Each number is 128 + 32 x the weight over its row's rms, rounded and kept within 0 to 255. Layers, rows and columns count from 0. Numbers have three digits each. The size before them is the row's rms in percent of the matrix's.

# layer 8 attention output, 96x96, rms 0.325, rows 0-95, columns 0-95
089:220182146150140079115136103113085169139161109103141132141103087178153137123139133137108121135095130144100105176119123207160113198111096112106100109048179147139067100160128193099080087103122062155153135148114078133154113127100115117071135147166120101131117143105104146153131088146078102102
093:189167098171131115114150162157149145098101104152100128133094113118157160095129162127148121147145087125200163135174098136146116185156112131147152168147205117174077148060227146076147063163073107108155141138107097103147121112117117094161142112170118171134120130139157148153056103123139138156
095:110181119171148095180141122143114131153126091104133111124120150132151080151151192134106102175099139146076108150162172167135149183112158146123115062207207142185112158125182119093131179193059127114092171097157128090072145141148114137131115130122164132129148058142126117143090146136147106159
126:183148085163137082103132092107172157117147136110147125152112137112124125096135146120089119111121117164114199097191154103082089080139097100208156107155137146085122072121125148137177092189182113186097145178143099139147158167143117124112134130137123121139120174031122150094101083170147118076
098:146163136073165117139074120157142159131166144088109146084134088138143111116141155133122205157114156085106072108031120079129096166068157086105117175137206126147163115134144144046127143134098193129094122139121103135120108110066121167093142107135131147130083136095167096085136105159141111126
090:157128155177110152154120121109107139068123141139136109178110175118198100191110123097142149161111106154172137099095130153117124150189179081207102146147083071154114178021156159114099048186132108131111125125132127097125097093143132133131149111140156099100146120172104135141108129108077114144
108:140194063156124104145153129094159115060137108144159141133134089102126094147138157100151136132131115175116084112214149179193100076138127057114197136182153185085134145173123125131120073205115082152136112144103179140103144127128127122116144111085126116129151119093172143124135138175134146083
098:139095135129142142089098103154188116119124180079109113131171091098173155134150116136121132090127195143106170118116093127116090116084164047085082216173149136172219145086160188104145064078137138158139123150148135109114118092114135126103127155166137138151092150075156126134109124162153120137
102:140121127132109171128114158119141109120180104157148134146114095129082114148196136123104190135143059158214129093180169165200133143105086128071147093164067152129139110051176134087094092154166081135157133096174129134156133107111137123138172121119147127116107142060122122112104078096144170114
083:119126145071120094114162110121110113120153091169125119107101112072037117140128088061089111151131115156164074159180105137059143164158110162095120090098119181129127174112158165157140107104156056140174116200135167135129112141138098146171105145172082100150102058115126087097132112121106124106
094:110123172130153102102104158156078163158164121119125149190178165116117109123117130092134171159135175048130193103164126175134188123120141189130075112131107064108088140161085128223163139121157078109085108103134082113154159123118157097097144113137157129133170131151105166140180140133095088136
098:145100135119135138136125146113122129084113201134143105121118130152110108128110129165093135131178163120117203140153051143136112203071110042072127084131177129161193117143166112118182202231109133091136110122118108091157142090135093128114159144124134149100111121113151132105160167119104111104
101:139129129092167128086120114132125104180142162124146086097109143115148095085136131137132138106118148177203167155180099153128112079156120177123021199133113119082116144216151107154187104143125174146152155147142064172135164095128155129151157125134125072171153084119107109133130132125070142122
089:058161176117140083133161173152089131121069086132137139083110102123144104135122164115110181166164176152143152130152139074118161159155154141193131077104153123074087190122117110094089104103150038142117068082111093124115162136168120118167125131186096127171155089159132117140157127137085132107
105:147158113174110162169140126127066149150133096163125133130142116142109137139100093128138107162146114101108219135136149097089049163163161127102120178124058245115156073103114174109154164185136125162132149118143147133096136110137103123144158120161141142118147096168063125138098122086096156184
105:148117134134122148118074086162154146170117150143125089104168107136141141144134092156106107107151091164164082084143129085055154229109114105148072167122082094147065128040167088150136148142132142188157111132148088085152114123150076127127166150129089144157120153089125101098156124148170125077
108:098097138137142095164118082085126119119114114174164090084134140137152145070123168164134130103162141128085123179142108056151128171156131159158061187130078112077101105097129128140254112157142185121157123195179136142142091176149143126098147113161137095122151162096154121137094120129134136115
098:129125144149106151157056111135096098119132131114136135165113078108148154143154121124119179108080219128103078160136101087132173114124123076141017191118130082159090158080090168165046146130117129089121104163154158156148160116160132127154122117157109124152109159145129095134152148170104089090
101:128149123035124158174123095137104121170111138146103164110147089105074136133161119109156120161130159088045171094116130099130137163103132065153106123138117152121097178046112088127143056104133046137156136164124175159121183134112133113119160155143143120125128069159101081073142145149110166150
100:143181101141088093101120122108137129136133108145177157094126148130099108109125103105131078074145153110144200108123098131221075111160077133106063158090183144156114231125166142124129072108219118172134129080136151148106130076092118175116124134148127134120135129121130166134091108106101128145
099:062112150138105139137133097143120121114121093119089149123112124129158144097138125138180093185104137059112150094097199128158102096075125156200000140109150070044115114144160192143146126080082100121153125137127142109143086121152140085137100120127180119121109112130122126157165149136137127107
092:130048143106122123107065120083116100128134128132170101156096119105093125110117088152133149122141152121145134172095152214132163057068130086145078089152097119132202109061097065156075147162112144135099173130106146123163103140122141164140120129146125122183125179092110081119140108118091178169
096:166104115099194142123167134141133096142145116171150183171070090115131128121171129125126113100123094187170153074131196111162107115112179152116129148118124231108052183140196072175140110175102060142136139140110112102140132111103095128135126144120118136111168083125167157104140125118159104144
104:147101106111162126143137155155116132139161141208176119119109147126112088180115138141146113123110158175088117132114192196105208122095127157130139114218047153148020124134152187137094153178159107124106132115139174116137112115128116165128121119138089116100076114161143116085122090139108146137
108:149107120104085117127156131057113131136147115140141121120119071087112152154122121148115111075140186046148090079098179073128126129114059171157184168056236200150115170115132105146074152152144126098128098097131126147113149125080112122113143135110106123095123161104134128156149134146131146085
115:090105129133120164136141077145102128144142139159150129142167160100161117148122137167117097150109090100188221105225122078124080073088056152119094147151100182158101079138205103114094170127084175086136130124130151138108138099171145118145119092130139135129110116179112073118116133081136138130
100:150112123132123156147143107145135129095118126109108074150113142161138135183132159115105071100138104179037146177057215144142178129109115086106074134019127138138133092064091142154085184083195164121157123124112127156125094133114114136134160147091118118076145121132137111113135120137153106119
085:098144124130120156159102130137055127137158122124114102161165108133111117097147124124166159185133177135131133183164181150150113132074124144180022114068133087095163101114094145175141093229176154097121124145126140174157109154120126079124150164147121079163159123119129098122115121134058113159
084:142158112172132134115148153141146155096120103137146144165128149147112111107097166171147034116110153143093128098130090093140074166171077133163183141173126071178151191156115119081127158059187085220079118104157108122094103109089148130132154132124116154116164101136098140172127136090155090150
103:109122116113158118149121123097156149096059110176148103125152148128194136091178116142096111157135169150143117205078153112088080060138115061122115113072069122102040082209110113089151164120097139148165101091132132135141146115166151134120128163122182108107154106089157116139147136164158131112
098:063128116090119168136127088124110122170103149153101102115135147138127138127147109136094141175140128137120071215091145130156150177099153255121045198191107137102123139124092097181160150162135167110155131148111110102116134112133101112132109145128171078139099130167109126126120131137135182181
093:140143114116110144174154108119201153136144148122165153109088172133093098101121118131151101106136060157137132128110081182178139076082061056084082165157064121143170139102178168065086095149139099186127116106100175168134116143103138122098117075125130082095129121126145145152148102085154098136
096:151122161103092147129113125135093085125147159146116104146159139152153168171074121100115119124106223187173132127127084155092131102172157095157085113125135090197188135173120000116052136156072151153154104074108126141126141110123132102137113115113161123153097121124107113123155115108136148118
111:108128111105095130110067119116135118131142138162110118150086124120121136130165122119123146113116157121091106183224135073126196121198143099100227135130113175185086134083135055191106193041114092141118135141152147136124158150134118113140145157130126131174114183110118130120112136141092098125
090:092147089148117118087090143156138106126159114168109063123109165103126113123124166148084060126116140154124166156082095140053162120241099156148091127052077123183140179168072094164144177130156117114111116113120122098142120161152086149136108144122169153141138150131110098110125129132145123055
104:121115117129114178078085141160122094082099148128121103121156108133129163195187079110130139150128113151134082167244113119153192075054163123158120144071172141162132092147158150145068142142158182070126127143104166122131156126137128108123122116106187153151122177103121155118130135135175155147
110:140123155156100129086119074149144163126132151174135151120108095108115137131101125132124113087124096051140048126138162191137049093159151158205110154090084174148048097102142228115154122216101118103151130166119109128139132125144128147163120137107106129097172122112113126142152123145093127125
086:143089150184091092135152111146160162069150095144102143155123131086169158114122138114130139136127162202052140154130129214141072140050158110151085104163085149123065150099141241113143124162110117140162146120130117095111151143182140140079122119136132090109165128112110157147101144149127108118
098:134120124130092162131121143138169131121153100164077132062094122115102149132141152060122214158141113136166127135155182127156151175135169208080120162177184207050198166111118149111154148124154137126153119177143151117108146155118154149082089093097133116125088132122151141092127101144111082153
093:134077172137115148140151167093134119110102135131192125124090124138118141090170123068138145024154181185102092125174153149169100133099131132152143073083093133188093048107157149071085155163146078151108164058117142110118172124141131117150094132122136095124137119121145114158116093100136126078
103:102101130152112139111135129151084111132164129163130128131123155158147114157141136095114135178141152126146116141117061050094128198086131065092103131155139097075028052102154089116117183100076045084131093096079142153099121165164139104129137135134156134126143143195107153107136133129093123125
089:110138167182138113096135105107123103105145157142137122110137129112106120187135134173126105100143051163149087148156133121157083112135152149114124100000125175182142116183147105077221075144145213109128113143096143117140124118141151161123175141137142116150136140121127171139154162097090157111
091:114069161137121196149130121142136122098116116142076122150135098122173136144088106178086129140116089091135144153121065143198158170167105082165157220131187137074127101138132104143164198085196124086176133150076156150123106108146112123091116136103135179076144126167100122131128147110158143116
118:144115135129101141151142155105117116167176165121181150156105124166096098103140100178093147111130198115190117137141110129208069129155201230155114160061160076110181077109091132090141178204083100138091118152115116136086109126134129136133145118107124113147134140112135134147135124114097134159
104:155138173130104138148129137098175145174119094116194111140138120135127104119130128114122143124086113082129128148073122074202172128070132045098103082154104170066079167184079147179068129096107189197123095127123081124109125133123122141099109145081065131139153143134115109150121121130084153122
106:116148155092132110174146121133113121112131124138153149163179131152106156138148158158123124106106131124061151158153129076095198149225189188100145086127132085092088142176052124038126109180182158107101156136142100080133130161111089171168112116114148132113146162169127154151130092138144121123
105:117145102162158143085136134114073110117111154146126106158114114103140138130161160166113130134168070099160082093098117204175168082107051133088162138075108141118055124043094145090181067122112125130105099158077120102141098121139170116150178105137158103075118107125147138146137191148095119136
095:172157068140134156120149144146140086119128135152131123128134135111142204105084161104114129142152122086177154175184182160175179091180157144104167080115209114121135110121116044063124046074137118098145091144140125118096138134113142139124125138162147149171111151154149098072119152163170139141
089:121113178113140104174124101121114149108117166104144135117090127134125178119128151118130187110098063126182096182062121067207195132159160069142223159119110111130139087146148166137125235124095100159133140134131087147150136096128151096124140131132125141095142081170146106133115133127163121101
105:123170134114142140053188118135127101108134152164121132140146102133151156107078164142120076107166193062108112085196144142095102106058128155045178118103090129096171170105086170147132142208045132126142092164116110147125121148149155138122146148100151136098100117145157143148159160154133121137
098:138102139142072182141119121154119139123112118132096129133135094132112186179118118149156147095148041073130117123160147202083072214090164183091135156157146094111111200161109158107068060137136179137156178109107141108088095097162106116129090096140109128150108135124112103127099173139136120132
102:179096122095102114132136154159136107093095108117124123123101122170133149094139086161091084099144115166130105185138209110091111178099024128045157054055065159103141099092092117103126114107134139142137174078135111143143123164111129156143156109123122129095136073158129156150109158145154111109
101:144078119166120158136122142244204125129148111127109147099107140125085129152146137106148163126111131116123164097114156108065076029195128165148125145110151105102065088147169129150124124097190131143114133118128181149124112090138100168179147102149119143089142114086128107072094128091115096127
103:149146150091144135119100148112134160134146129098140168089112160096155143157123081162101107130120100091160047127102073096098115192123079235127190139157101166082169103057065142137080079170188160116155157115117096122106109130113159142163101157141088101134145124151146126139099152112131144107
087:121155141142127087137108104066150129138141132123090105125153124072065138153203129132087135165129109120133089184172121186197129130170168101127157138149017122169121072080156150116166163084163156127063140115154123163127132167146121080116161098165139135139102164087111145153088133097130136153
089:078076138121123096155138086111106129092116104152175131101136104139098126092123126101121124099204124113142097104151161107155094137080131120094128134045113073106049209145215184033115114143143125135162122105114151107119113149177100134150135097155107112101175122103113159104158128173128143112
109:148133110159131137098159128144125116106135074120150124198174108116140118116153096119153134110120089099107160113109239106095100086084247056139175136062137131113170131182129151111106131073194097172107131109104193126148118148111117132138163153129134119145112149147090131130142115149138164108
089:162132103089134159149112106104148103114154118168142130100130136120147179134092128086117116135143151129172079190124140150123209111135155186129080168170074165092188187101109208100112108084144043143129160153142149102143138181161155117129080180151128128092124088129131138139104070094099158114
105:150158119154146091131143132143118141150200129112114107108122132137150122140099136144106149093099091125148142175119124188035230121189129122138125199183166046144078151177169079112132101128158177135107171124127098162160153103127091120112095141104136097125102134163107141170082163127091141138
096:117141134163124091140162172141116146139087165146097160190097124080131124147180151116132136132107108135095195087099244178077134196103075181113099132170120144243084100188145126139143138152121164117088118124116142134116150108145120122110148112117167124119105096140126113099122162140122103141
091:139131146115140112150110181128128118119112066169116129148107135123077132085158192135144115134141101204129044145121114143159067130155177097101115179113084068151049140163172144141148230148089074147090154122101136114117151129130105109109129077115137126113149096112122081108078106164103122142
104:146114125164149171150131140102141125102132117155067111139139125142114125147104092104077172140112105120118174150118215173133150186179186113104175158191127144115184045051160084165213112101183136159098150087172121116134101133141114138173127128102115115153132109104119115137087123092123126152
092:126128142149145087137151108130114127161146186144125119125148181154158196122119122172125097129142158133096134222030152090026098121135170114130060145149184123177107108099070098085084106164137182114127163117139106118134127168145119119138125142173135114081093119129079128121119163143109122153
116:086104131161153144157113092129114147104110133121123118129097127114156159114129139109105133088173116134106033100091116111177128146134231129198119166180114208135129133185142099236168115124180129131137141117131148127144129124145142087163133113122178115078094126133135169084141168104175097134
118:112149110131157159142148149146124098079103142123136155131118141141172124094130129157143101137106085140133177105129118172137225118082131128159116072127134113000090163089045153072132169192229142118134143093100107161129123155154123147137110123137161142123156108149153117158117154112122130138
082:115104104167137148128126112163085127066105097145194149083116164145105126121152100123115113109101136093090077249138151183182190071140166092161158100070152158127076104131119130120149111058153119114106108132118101152125085142150123137162105081164131128112134113105110143055100166143148121149
103:116107174118140125099142147119112159141161101157139075093140150144104076121102099120136139091113119159109156198203149141144053139096122111216103100127192171097101118081137160174192106062169217170137126130120094101139125103115130146147123118129107098144174128152111102109091100086146099107
100:069065124157115144094137120177126097100163135176103043114103128126086091121173119114138160137129182122160123117179150125138161098169141161130119115137062080082114205135169067046117137033119109131133117156103129146125075155166162162142160111117150136117137138142124129112165153135100157146
105:113091160115082150090102093146176109124164131113098175145142101131100122133143104182143132123130098081124105169115175140098047091077181048123122136154127181123126047089165060129081183049119065170144137151134141127136152097119095120125111123138112120122107186100100126122150108136141144159
102:121127169177121111093138127213106152121108132135089177106126128102130112126099152067097152111111122196042137077099086110127124186126132161085116084044173157094112131113074146169100166165154095166131160118130125139117153108128118110073134107144175118171137209115131170157133112134125094144
103:123147125092099127146088131148136127156160134117137142118174130152144078155145130158129126148125096148175084035137125047153113125067144151114121121149064092064190118229119079106142068042090157102132107126121143145143171115111101141108147139128071179130138117094108161103118112111141122114
104:123132102105129100140122118170134145144158139080164110138163114120148193143123090140144156169104096139111153074134123069154174155128248143161101108115074098208129164098149232143113158113058175125112128158098132092111134097171141125102154164162106141151100139125131123082117101120108110126
105:126065138105092128158115117137098127148097145193078186146113134136066090173130100112139151168113162150131230154129112175162113101192137112151048090119095170176064180155095097158151068137089099114130169135091124119130153120108159158105135153154115125124129108154112109089145141094118126159
110:139126073140143152104143174159084121144080110082128168138083148092155120122096128120132169140101057240133112102132110128078124075127061161158149052045115186175145114131141075195111100152099161135132142145113091112142110100124140122167096095135130100148124123177133118120134106117120140148
094:164184177110146116137129145099119130158140145083181096105137158114136087129082145162095114095127131136055141191178072171132091045175146113140137132188146203117157136186135190136051121148076159148165130124110158118118120111128130130147090131125110132094146159158166088168082134145120106125
095:131096160121078114152103117115157125117116095167099168128131101120124144172136133114156145102145109234100096138132077097152164174199170134152073103104105181170125145142147115084090099180239112126127117139148185132134143164077166156143137126145110133112137164090096155054139115124144119117
102:177091133147121111139108128132123090084089123120104165120120169127142122193116180113157162141119073099120103132103101097081176141091148122062186107077140072121018124111159101113140029144090152131090153181154153116141127150131138131130112076091092128127119164113122110101134148173096087130
112:096138104135072143155109114197097131069103153151101123162119141080156147167145153140138145126143133070154143088095129051114143069181147099135120109138093212108142180065082121067130184167125156101169090116095171134099126094165153115128155125101173148102143144177142119113138178165145116139
092:170135131131135088172108122123117116172110104130148158109110182146084127081121138112150142119113109161168096139125090101191131135143084042088035138033092103124098136138182219151156111128131163189102147133170121146160142081087129159148151118118122165152161092136095127104098122128128122095
108:110101132079110187118133110129125137143081125137137115096108116102107111117126126174155132176163061116162092092094127232144123089071098124209099068127131169108157152184121045168156134164109130097147139148089174088157165149144153107122091165150139122092102139123137101128179160090113129153
110:153125173167145158106104123149105119090163144138108139104077110152121160118168119046133155116098124066097105095063152182104203178133167137165168141169160148179168130135092145200085056101104076191134147079116111125148112117125109137112124133100113131163088102116175123129092152115111132161
102:123142136116138094135157111127114114123104080127105146113146145144100111091058142127096045120169160100119083150156206097127086137129188137102079178110163124092110251116171112143193081129196144169138146118149072157110130091138100139148148146139133117116146078121134116147108175143109124133
098:167165144135109107141149140154145113093123113153123144113152146105148187087149149121159118141139071107159105151113109144174164187150135038110156128125158118136128087118147110126255064083061128133132123146164131101157116119108126091095204161137112130110106143108139153074119096153145075130
092:099122174110132205148119129158134113136073147141153124118155103155085133133128082124130158195128136073157195112153135155149081125154043152090068166091102148087063089065138057155128139156152073120154119122121112113150149128115135106087161110166161081120135191072133122114124132111144133157
101:131131097097110124070092178067130135183136145124110103085144127129093140145134144139118170107147113118198108131146054122057110084110154093211083130142170184103096160090134137116101050128102192146109136132141143123125111108112180175138122148124118121203137136160118111101096173073116141095
118:133119123097140155120138164122143148166138146134131166149138137152102123124141152144115134139092088112166113082060192115101176181114164106204102071006178138158148182098122085095215173109113221115115108129099129134120120141115148134121103114076094139159132145122117130129123127152118113119
100:128075118096117168083139198076153118121157140133123124119157132163133118125100101160102121117163086134147114142090045123129078152144095072174130101157200183054036155111124129151097217175137128128160152126132089108168158136149142155141128132116118134102135135182118103142105101082106136105
093:136105137117068119112140109105087123110113150156132107116135160129129107118108195103128142117083163047128084200163096144142091167095096151195171092059134159173159094097124170171116092036092067101140097108145138106129152144140145175088119145150106086130098149136130112120133127112167079084
114:152171178129139172174152120098146110128119147119097093151107155143167163057094117177127128129150072140185163116093101137066203178169147138110098123113118120140193058089148199112102082110091168140164099138159084107159101142112090105137140184134126153117128131138121120196146139089144165136
095:079130139104134167157123133130146134120146076140076161127086134100134170130167155139168135170122104080068152160076084192191087086185098132187117088202172154137088147119080141056144163086153038137136133090096139137135162124108135159140131121133133096106117106173124133130116140161113139139
091:074120138110154164115136132150143136146104108156121075117114129137161130110126139135092134150088098140140170191192134128151093151158255153179098105092156161037156155132106114172137167126069169134199178124130115136109100117164119147139151134149119108098107134149142074091137109122174134106
092:107103111166144128182141147115123127137143105144097127145148083146104118154152136132174169130117133105097109128196083128135216183102095174255183163150168203111090125136188160086149103130108198142125180164113122105117149132104145093113142123119167099127128133105105137132122088142127129117
092:172178108112142122102160100103181134172121116136148126104144157107128101145124148088106138101145075108063115122120091155071131129105084168115122172089094246180165205108155172224120147134207147140133167145121133139146148162120128145131102156146110162124134139106138126146130110094171106126
089:101156088120106102153146119130110128136141145123096155123144098119194089089092105130153119109174116145100143164069130157124097065172187105132168112126166168139123000126064139105087137164113171174106133130163154148093142142118094095140167127187197114089121159130117126166122158137129159126
110:121120137124103104128155122160153143156162130073127145112161115144081117127089097097106116180148104154129131173180031184149139119140207078096132124047130089155104111055154147185076159095104159142134086173148137159163117142152150140135102138141159144118146109135073104125063121127077145159
097:142072163186132108077082100118123127106142141109131120160184124116117164139086099132129191066106154132159132124071110065111162097115112099131138138078119140099117134014167107155144123148198198155129116139169106094172181088117107113137128166109068113161137153107132117135160110143156160130